Each number is 500 + 25 x the weight over its row's rms, rounded and kept within 0 to 999. Layers, rows and columns count from 0. Numbers have three digits each. The size before them is the row's rms in percent of the matrix's.

# q: layer 9 attention query, 256x256, rms 0.133, rows 156-166, columns 0-127
# k: layer 9 attention key, 256x256, rms 0.132, rows 156-165, columns 0-127
q156 090:521485498505501475512469536515473508505525483497489541521525466544486553496524476494500492504463501484462495507508491536500501496477477513462471475517483494529504500498477468517505460483454536528511470509472505493466489458510514505519481499477497591479497528487480493509541483461521479503522498548518485464472484471480499524481474474456530488503485496490518493543527478518519521517507
k156 098:490513482525491514526511522480471455477500535498519496482449553486519501477490518497558502519498513491474479441489492526480542508513531506511539507514541473489494528487458493494486492496473486502510544489528455479532512493517535484507524446536494471532495550502501457514485472515476439535498492493480512493469479434497516467506498480481498528460514488530528476462477490508499489501468
q157 089:519513489453479494458506509467483466474479508504499501507504512491483526505484473494473464514501471509505447444492536436532452519535497475515514501469472517507500498449513493493545508505507486516460508523515543525506532462515512470505514505495499447506496504509489525449559516502480524480489464473494516474506516497496525479529487527518505498520489464488517579489514514480456519495480
k157 094:456456479464558445498508449492519522490495494500496520468510520503489484507466495514522473457514507513536493490469483477486522519516559513532529495497550465527499468523507505519478521485477526489490495544514499482458536541472499598495496504491500494504502470513525458502488486542455498532486509526514524530543504485503506503472513521498547528489530494449526494531525504531475492517507
q158 083:458471459477495495479486508479507524473487433510495507506512472556481520484491546503461485463510532481496519490469506520486506480482510495469500507518517499502502503516500452493504515501487564489532440500472495482509421508516528514499461483507474518498494494480497519481530463474542499528540526491503475466505474483546518532491508484517540539464525501470485514522549442504495547583489
k158 111:494485501483494530518484522511527535574536491526496513524525536494480524498490463481504499469457512529489514484529501510474549456512498503505542500501479506470506533523435478475470514453514510493507509474494517478506509477511514492524467467486485503559496447543523480505522462504501480517509518481524478559458502485528514493520521475502511471538532518490498490465500540522498539493527
q159 091:491508535487495503517513476485475514495501505537459498549537521498489488486510507506479503498495472525487501525539472516475513505511513503499462527467477528457539532506504509518509534573456501530520462524485523488499471477493520463529455512452476516491496572484498538516479467481517488504485502537473470465481479526474486498502486525460483499507523515415503535501492442515538502481521
k159 089:522538472525455501490520456485479513511482529465496498529488512546474481463481485511517486515474512540559505503482476523478482487519494484490480496496515498513497473494514536489524507544477520470508545484488529505525488510530461477529486475532497502531508548515488523505442485479503567510547496559506529499512529476497495480510514498475504467498476476550525489523499441460504540475514
q160 086:512423503506451535488450518544508474536485444552493474505467505477484524513494516480504540500513501497496526502544534490539508547471518477518488469513513484460499508519505491490479511497512501526544487552518472464520556484501487510504481525486515502500520493493464521465493485485501464449497511522489444501472488480505497502491554480504520519510501522472488448523485511521495487523470
k160 095:492537516537494536507520511512524493525501497513453541570531508504477459470479474480535545502487487497482487508478519513496491469461434464499489473474507569544479522488463466498508529516504491493539439484519518527497552513513531519474490500515544531513477526535509499517500530542520505501497524486514485515469500466514482503528461508478542488531512502514474475502506497527504464486494
q161 096:477498484484461503518502513485456494469490512483501504474515520540503494485474506493489498499510501559493491511503492484527515517506500500502525496461504460453511484484506542501467526506484522543440496541472446511496501480491545476464499517492488501531484503512473483524501532478464490523511511457527478517469501509512490506504509512459484481495536502512504538483509447514504441473550
k161 107:457482481479537509498489509509533489488495518551486556519492540514487492488519532474519479439496489526545519516498464510486457483519529485518508481477550563472509518470516497521489534496523528501541542472505531525482497522529451506496470512466525456507490471498495491561462492548500516543465535502470517511518494457535523500461516498513524546479490531505470456497497483467508492524484
q162 088:493501499481487473504537483501449539545468511491464529487504471506489476485538488493492467469507456510511518480513464493549504506503516494544455557460494505506519505518516480492569528529441504489468498527563523494453532499540501476494505481479497533466485540471498472546517517477515536557478490484469501484498509470494495502498481474495551494493494477513495489496501454499483539514553
k162 098:533450429445492474492496486521479514507510507458528507515471502513468478532529468483516477487529506520493522500472503495492516542500530526480496543516520499513495489481508530498477514553554518518505556490480497514475504512505515455496440497469489521544508519462517503478448464474507500502533578521529482498487503491493490440486511542497446498485502474496510500513495483509498524482488
q163 090:496522553522471502527523526495496529476500468477478472490464482545477531524502504430515527496489488474524494465541514479520489470503487504477507486512534492544496486466477498469499449486490505490484527554497568472456501439504535507483545496535536508561527484493453518539515501530515487485486528524498518484471501495455483488487514494480482508520523488522513504493488502521484517528465
k163 094:539475470511545486529462537535543473493491549517491510507510512477475491481524486489532468484532486471507462468498513467552505475497479522502501470517551537475501521495483498491471487505542461507492463483486449509469507525489537489482498490486511473527470435503516491469511486534527484484497471498488480504506522483548502474493508486490534515495482509482497437496495530461512447510517
q164 095:509495548449513494522525525453529522525521474495492530493530545464488503486501525449502492479536488488491469508537512542505490506487517477482463483491502533464475489474520495483496484480473496472472544528465541533489457476485555508522504518463488527493503508477473518487487476473466488512476517520495500463526505486535515491523512500508516533517529498490474550456516454561489496498486
k164 085:532518507467515530508499468477526497508474520520474508484488509468508470492504493492510451519535507501543489496467543499536495533509479518530429481508510492502505516516489505479494523525519523482477487491509469458504508538512494494459510472483510500488503452497457464500478527494540513442480479522526507500488502528532495507521452479490515483477561514474510432483519520451465493521501
q165 090:482529536539487532496514553506534545538525525509468482520513505523471514504494475506499461502453514504453451515522468522554531502474494462491489475520512484481522492520479536460475477473514487552500486519486533540525527517475472503493494499467486540511510472551512503551461508510503516475474487466493517501512516525514534494494524496445437472477534538490508493487461505497519451489452
k165 089:470498503509491487510517452447496498512456514538512535476473467473478466536523523471520506529493492471513517486472517458507482530533511495497509481470523454465494493463497498486521530555473464537511510475510504487487531524467474516505510485461507517506520487479494502506538497525516515500474509499507510489506486506494510507501475492536569535502505514480491456490490476540469459483463
q166 100:490455441539520473540523534477548513509491498433516486490531512533478515514522527485493499479511527496513506534514471540536518479497484485495483504503507501466511485488503470492503521481520550486498523470507489475529489493541518519453532497528456501480460440503498501523510491517528509502499525502492528504474468499456481490479506467499508478463510516508516490476471553475514503575492